Weights of a small transformer language model.
Size: 9 layers, width 96, MLP 384 tanh GELU, vocabulary 1173, 1.13M parameters.
Training: a variant of SOAP for these matrices, 87M tokens.
Each number is 500 + 25 x the weight over its row's rms, rounded and kept within 0 to 999. Layers, rows and columns count from 0. Numbers have three digits each. The size before them is the row's rms in percent of the matrix's.

# up: layer 4 MLP up, 384x96, rms 0.149, rows 208-267, columns 48-95
# down: layer 4 MLP down (transposed), 384x96, rms 0.144, rows 208-267, columns 48-95
up208 096:488491464468514506537530468485514485497484444474530489504524477538437508517476494520502537533516511502499516482515483491468473545481540484502503
down208 094:499461556517468483486483519548491500519494546517460498533480551469530508474522549485513483439503478489505494535465458497502481496507491517501478
up209 094:525460537526507496501490503522516509502476518464486503482473447510505544506475498522518487484516498490507527466486481484490490528474502502522517
down209 100:518508506447530521495527495490528486529502492498496547496509480458474507499491532468555498518458514527476467483501502498461518555476476523483499
up210 104:540476498471487493504530505522468479509502504473459516497539469513498517482501507496512512471514511501481514513558529485488532531498534471431498
down210 103:540540504517500500486501484489489516509491506505525516441502496487461500497453520443504518469497514492506503494497494463505512521489496555487499
up211 109:479489495470521471532467539541548473466454490502501527531491512489495528569517475508505523470490490510486478524540503517512510483523523554527471
down211 102:480502473478473561501553498481484508513537530501518500495489490470475481466478515506489457506448502514492479488512478497521512513470492513512542
up212 104:511477501537492486492571483537501484527525487530474498513510525497482523467484526497480517452499538514544507454502522509474506511459512482483527
down212 100:478502489472502513514508483477482499476511479486485509466490458464548488488510484501467485563483464482512475499491497453484473513546513498530453
up213 103:510541471477520505499481516507500512505500474466475503466468463503521517534484490522502507457489533512536487542503504531527492477508498515522490
down213 085:486558488530487562487487504463511537537504456488497500481502517502522495531429512494509476495507503516528513538499537530481494467500521470497488
up214 097:538475526532474521467537537494500504453506488487517508521500474459532555504494472524498495491517523504533503460478496489503513526505440479489510
down214 111:525504509461514490534524493472494500477510468508505487468482470508483506473456475476470524479497488488472482489512506468498478493482432515519461
up215 102:491487487484511519506544516503498497477495498499493487468556515520469492460470502524505497499516567516492491483531473488534538507476516529481496
down215 095:489505463500495477486482527508451506500520428515507491523473508518533486556489493495480488479481452480502516476508480542516504519521508453470528
up216 102:498454498460454496480468499525514457475501471511487493519514496516492489486530521512519484550514530519494504495492495472487513555476518481433511
down216 097:485503488519490482542522529490531491534511540485521511500523497494468470489467441513500484489483478478488489499487506496492502479512508476516475
up217 092:510500458497504542492476520466498493494458483525505455483452516512489527531506508524470487496552522515517488526479497482512527514510497497464472
down217 086:499433531492491475517508458508478508483534485518518558466539514480504503489479497490520532526460472515510536475525521521496472509495494501542531
up218 098:516476487485526494497553472526478482479498518486563482480515505491432505483523543486493548492510511557499472481507471480521514509485539547536514
down218 092:486497524494467488510495463501510515508508494518444571536512521494493543518489534517508476496524508489496576527507478496502481512519480461469498
up219 101:462492537497496507519520469526533510521468517453492515466479493523498489526473433537510483510517504489506467511519482505492514540485467500500467
down219 097:524499497491511513503452524493531475476510505513504534515507494442495524469519544501543510470486478544511531500509453519457473514517546474511484
up220 109:520505511486517532521489509503468500491491491478479529513500495509464481502497465520505458461474505491522506497508548477546504495509470464479515
down220 117:511519538527510509447506518498521524478537500510512512506428537514501496485487500498517533558481478492504439510513525483483496458483532516529509
up221 095:497564493519500516493541532550487510502468509481548490535498503497454489508492483546502474498517519507560518474477533524533466466501519510472515
down221 084:508452543476486467492497487482496486461515458526516512484478497510552512476493532509544490531496477479477507483490493429515519479500558479528484
up222 085:466505484518505532473517486481528538491486475473540470477515452576485490472509499520504461434514505461503509470525469505487483483533496523507495
down222 081:517510552475504531475516478510498470527539538503482524482493514476504526518503487480520512535467481486491477536488581512518488519502477458535517
up223 099:475503529536503472479448534526484501497495535523471485521478497465478485445534500511520532472511503487506468515437474483472504550489529472479497
down223 093:493488505467539507480500498463517483502492516454459551511529480478516501498526538515488495493515477514486521532492560483461487496512555489504489
up224 108:524503472470494435511506486532514499536521486491438466510486523542464493529542531488481477511501546550497506477470472465515469487500509490490536
down224 128:498490490467505516494484493522498493450531501503458489486476515517529482503464500486471510519527508487491527542525482498496497470508492483514445
up225 101:492499513502487470508511437524492450509538457509468466497513492462498508488470483491481484462561486511478485474528429486509493540523473485450534
down225 119:486473508501541497503463515522502470497516483512484479490500497547512507498520521472454476483487506537517504530495429527502468504479491465519494
up226 103:492486499469474467495489472517452497504416538470551519494537485551545492518531494498535505431493517493532493472510501482524482499505504479491533
down226 119:486501504469509533488494517502506466493506502522532464459516494480510486500512485428493519509486528529506511546514513476544549523475518531531448
up227 097:523521480518507495494560512494507549477503504525483523545496518486472529466528491532519486503513501519515518523504542516515499485530466522477494
down227 088:482471534509534496495448493511498462496502496483535514443465470512539495494514483490457495486506510515490490499507470444521509537487528489499490
up228 111:459511520519501508536495496524490498532494509497478472501511515546428499513535515555469507513482549478536519535488456474448510540442510509525493
down228 101:475536507483438477469478529520499502475486526454481492540495495503501508526509472487512502502513471532482528506502511489505475529500479522482512
up229 094:499495532499460482527458495493510460469490537508482537502507453487504487493559487494532493539497518529490476519467440501501494514517495478514506
down229 094:542524500529523498490547520512510500516508494504474484443471501498517531488460518479480525458484494477461509487511539455485511499502483506496531
up230 097:511493504483526470464526476512494491492471507500474491509528512515473480525502514514469518467533551553526470497501481511499548496499508517504514
down230 101:496509519483464496499505504520544495494498467480482525478509487491529494497456487513516490482484462507504509511536526504525522551537511521541494
up231 101:460452481473528529472489484520493464489491483489480488522519488515459479531482456489493481439546529537525479488512508506487492474533471558498469
down231 104:541524528460485498507500478491510503496470482515503524528496476497469514562494519500508447513509552504481524532468487470515435509494490458462528
up232 106:496487460506496511528524537520497468498473508498492471527470504486471495525478421516520511469446516544510477498487501494496478502504505543509461
down232 106:523472485483517506490479470481500494518522518517488516526528504519479536506505476497473491486513508453506537491484526514536518527503501454458536
up233 097:556493466468543562480452473503498486466535500493514520514488499538495520523517517481460493470465555506492455503502500479488517496482515540510494
down233 093:431489508496465517495485535505496515496494459523453459462540586483479479503535525484529502490496482512480546459460483467498491531483522476471479
up234 093:488541516477520479527497485518520494491517497527489474521500532503498536507533492509495476525473460505475520499535494466466531511495576497497528
down234 087:520472463491506504501511515487493491507490504506509560494481430518502482481481509504507504454527499500502505539459494538516502532477511522486494
up235 098:524519481510503561487501469521488478474532453444481516504452541518512519490468515529490476505526500516537503471516474491522509473472501498494506
down235 104:507544479475479527512512505536494538559486523490494445529471427512496527492483556487471513508470478504468517526498475473516527506517500487519502
up236 100:486472472519492500467514512482552468515529486492510489468482469537490521484464501518501477508488517495493526495500537512464473559486492447474510
down236 095:490494529455489532485452494491486491458502522502491477505503498501533506474475476514510527447511477508518502507482512431487494484531512536527471
up237 091:503513537517537474482537436551503529507489496472473511516507527478530476521486466466515495470508477500504485475444516543504457497518497546462485
down237 090:509505497511510539465454494509519495528511531492545509513469475522467542472514515549521498485478509452515532481536516497514542493512494503489515
up238 102:458503527523478482501485552496532495498509457493499466460497484509504448519523486505519466509519518501465513472526505480435485542479489504512543
down238 091:492461537509488508513501499460491497537488544444507431496499475492485520460512495497469531471495490492496510522464509481551497480548560509482474
up239 093:517533458483495482525471488501475482512481471459531448524488483509504503490525511518549520512502462499514458510489479460494514553479542478473515
down239 090:465496548519472499439559502473537512500507518519477520516546526522465538534505475509463505499497502486524533511505498520496468489539488499509489
up240 092:525507495494456520518500516532491464474444498480553472494508524498475549499510503502492509507467540503485520518481447518471494505490482517520493
down240 088:527496480464518509496491476467529490534517482499489522489524523508504463529475506495492490491545474469499515531503566514505515487516465509541439
up241 101:546539422519490470500450532515506473525511484499503499491518471509474488546517500516487469483460521496501489553489501475475472534492532524514476
down241 109:471510488451485506497542523481494481495510470502496514531503516504487568487503506504503487520509560555525509452512476529560500476519495480468516
up242 100:505517520501510483486477502532517521471492540482488505520543480513527443507485467519495513479525521498573483483505488509513455478526510552526495
down242 097:470459490478463496513515540517510485510488460528541520479510477483449476486517505472537472498486465536499519478478520497520483544491488456534517
up243 092:536514470494460517504524491504500500484512441509529461497524494478529530504483521507468534482474560504483463511518477510529473459496492529480560
down243 090:486511555517519489488507490530481522511469505549480512499505512517489482540531494484470514476536425528493535520493502489485496494464511486516478
up244 106:479464482509513495536528516507497496502518464450495527502512464512474552525522465472473491436461507507556462495496516525477492504513505544533482
down244 104:506496476520481544502483558501529493492489452500446498525493496501502436506497506459510457493519512507488455548477481511463496505546476505531514
up245 103:547525479501505493537486484498494449486455508514475511507459485468472543502519498545505534525533486502497503482521520471490511520468496456509481
down245 107:516451519459472526499546485503501485499450462456486527525533526514510462459488501492489443463467484519488544536489495546494470482516515530516540
up246 098:501501492462499483488561485557496519553490487487502483495500501545452444547505523505460485488518507519508488499480470487485523480482538523532500
down246 095:461522498492456492494542505479542509484486497438455493513458503461527523459459474522501499472505467498476503482508512476502507489487515533476493
up247 092:483510489508504495534482504540506480509488453504499545523521502512459478515525458479514492530497464522493546553472502493458519503495526468499473
down247 089:510463466508509506477497511459495469495495511475479437467502468482535457483473544527484470491507534468519486475496482463533517489544491510526515
up248 105:505477509491525471513493535522545554522501507453556514504471496480465454478533480484511496493479479513511478554492491515499501550495527487510484
down248 104:438507522461479502544480520501511497506513521527495461479515483509470541503509511506502451538490496532510475436512497484490488531546540497505504
up249 091:531464535478542480513488499520559501531553474490516520551493483503513471505478448488514493480514494525514515520525518491507494486521506509516534
down249 089:477531475543484466500540532479514511448454498489478500509478539475501515488518506496476502504459515440497498472533478494479487540470546502465465
up250 096:490474533526523484494481519524488522499488506444514499480476448512462491527477496522557543481479461470538470491507498486516450522514483527487552
down250 092:463476517484503493506540498489501483518480477566489453498506548515539517465539501461489513511512461505468511533490519520477516521505527491530486
up251 102:493515539537486482500476529518525514496501478503492494488507498486531468532458457551503506488506491490497474514511508464441503542479517456458484
down251 106:497499506501528499476544522501509511500507502446475529502514479488513465498519537482490499505498497527509451495518486536491467500533522474511502
up252 098:471459520467478475482508469516495455501526536476520539505503488524483475495537465485478489461500533507516469500537512534507507496508508513533464
down252 098:498551536467479462555497469464502477507538474516528501535495461489493481503502494488541505552515482478461495512521477539498523506498511489496520
up253 098:495506453520499518549459519492472483512475479509472545546506494493490502512531475491515493507504494552515505525481462500455479491463493510432505
down253 092:447490482470513492480506475513506467515516513477483510455519528442497513532476526508452509473494468489512489478465511507529527548511501526520499
up254 103:524484525484518491499449494523486489510472496507505507533491492481479440545509457542491526536467525493515475523492505465553510464512501540504504
down254 106:508510499480551432497487489512463502480511518513466468504501527492481496540483472540435469540477522492499504462501472446474496503529490484460492
up255 099:485485520529501464516492497550490490508479459510454458517503498474460494517480511500517516477490519494473523491528505522472500493489490498545511
down255 093:515504511490531546501550484498485497495516510515537549498547516498486506489500508481484531526504468415480517504442489533491493530468532552491484
up256 108:512472491502517518513518493519475451491482547432483527512539493499483527456497535461475521481501510512500461468499468502554458478500508521502493
down256 112:506475489453481520495486540498488487533484490529488499488528472508468483502543451491538499506539495522503512501479475480466511463459474538483506
up257 101:490526517515500488467502520568465520508491488502480466487546543535526488499529513499477475450529566485520501487509507485486578487516509499494507
down257 104:498470488539453508546501540492515518473486490489545498503470453480495493486473506469512529509507489507497455494527522513523476516478490459490446
up258 095:482506485493483474481483450530561428513478472532483479487514484487481489527467501527521482469510520519537488481530480498512452491534497509497515
down258 087:469497532495524493492528515483478514476504522523514487520516525462535504468468473498523465513528500471493519553493507502452548494478488472485483
up259 090:508550510537492514566532490533494523507550507510496459492535519504524467522486457515521523500501491468498495503462480514474515499510491554495496
down259 089:501475510505506489460500486461542508493484495501543564530503529494479542498523497471498527529508546532496518500502548445480531496478468473484523
up260 095:530523483551485518525510455508499504515499464503513526485458534541511506502470485526479465498514547494514489508534533482493524500517495535542496
down260 093:473510571491524479483518535478489549493487506533484478492533513522508476501437523502513523475523501490484532505460515486539476470518466478507511
up261 101:482484515497508485516515474524515468480526495477490478525474495509462476442502512500500503505496467504523492548506444510499507501471491510543494
down261 101:521449495525457531463508564507531495542493478507465490481513516515535499461485522492513519479476509542468479493485527492484520493507493509486493
up262 097:522522485494500467496519510530506474495493491529482475520483518494512515509489480524498483448531489505496503467504508502456472552563491487508543
down262 105:498468444503505496525478496499505526525489467512499501509494476477491490516505499501525490523482533497548483531527515488492570487429484529492554
up263 112:501466503491493513543522499488534481481469472509504460467522459471487512531511445505502520483492474518512517486480471505498499477453517495490524
down263 104:517501512567487512469483549474502490473480495470506502519506468520491512474506534517470476573514525530528476528540509526489469554526499509513483
up264 099:507494490463463490517504504524484512475522489482530562498504514550503483527510494492531501489519500531500506470496497486527499528529512520455529
down264 099:505513527488523537468507515462547510521509512476544485498503509472491556492479493498465516523474507496456492505450533475488508444474469526542498
up265 102:442476495500504511582472492546523480527554523531454514566487452499453476502505480483517502498540502504492519515521526515517487513505512511490507
down265 102:537476512505515508453540525467494496496500499464535500467487526462496471554523501515478535475451516480534451501444490519492467474489469519519467
up266 105:456480460482502546522477474514479468494515462514516506487483479514457479510505529483476499494476504538501483521533452480517521538524511486490511
down266 108:535494508468517484487500547473506523481512519476496448530533500496481502495487464509501521485500509498521481478493503513470482463519529467470475
up267 101:483497513485539491531511566526559514477526520500577489494466485512455506500513462474509502487541505524514507460485525525508473552525517512486501
down267 107:452544476495479519516460441525475527489490486501484506520504503515499487518475529479560500523485502502489469513502475470506497473464524476505528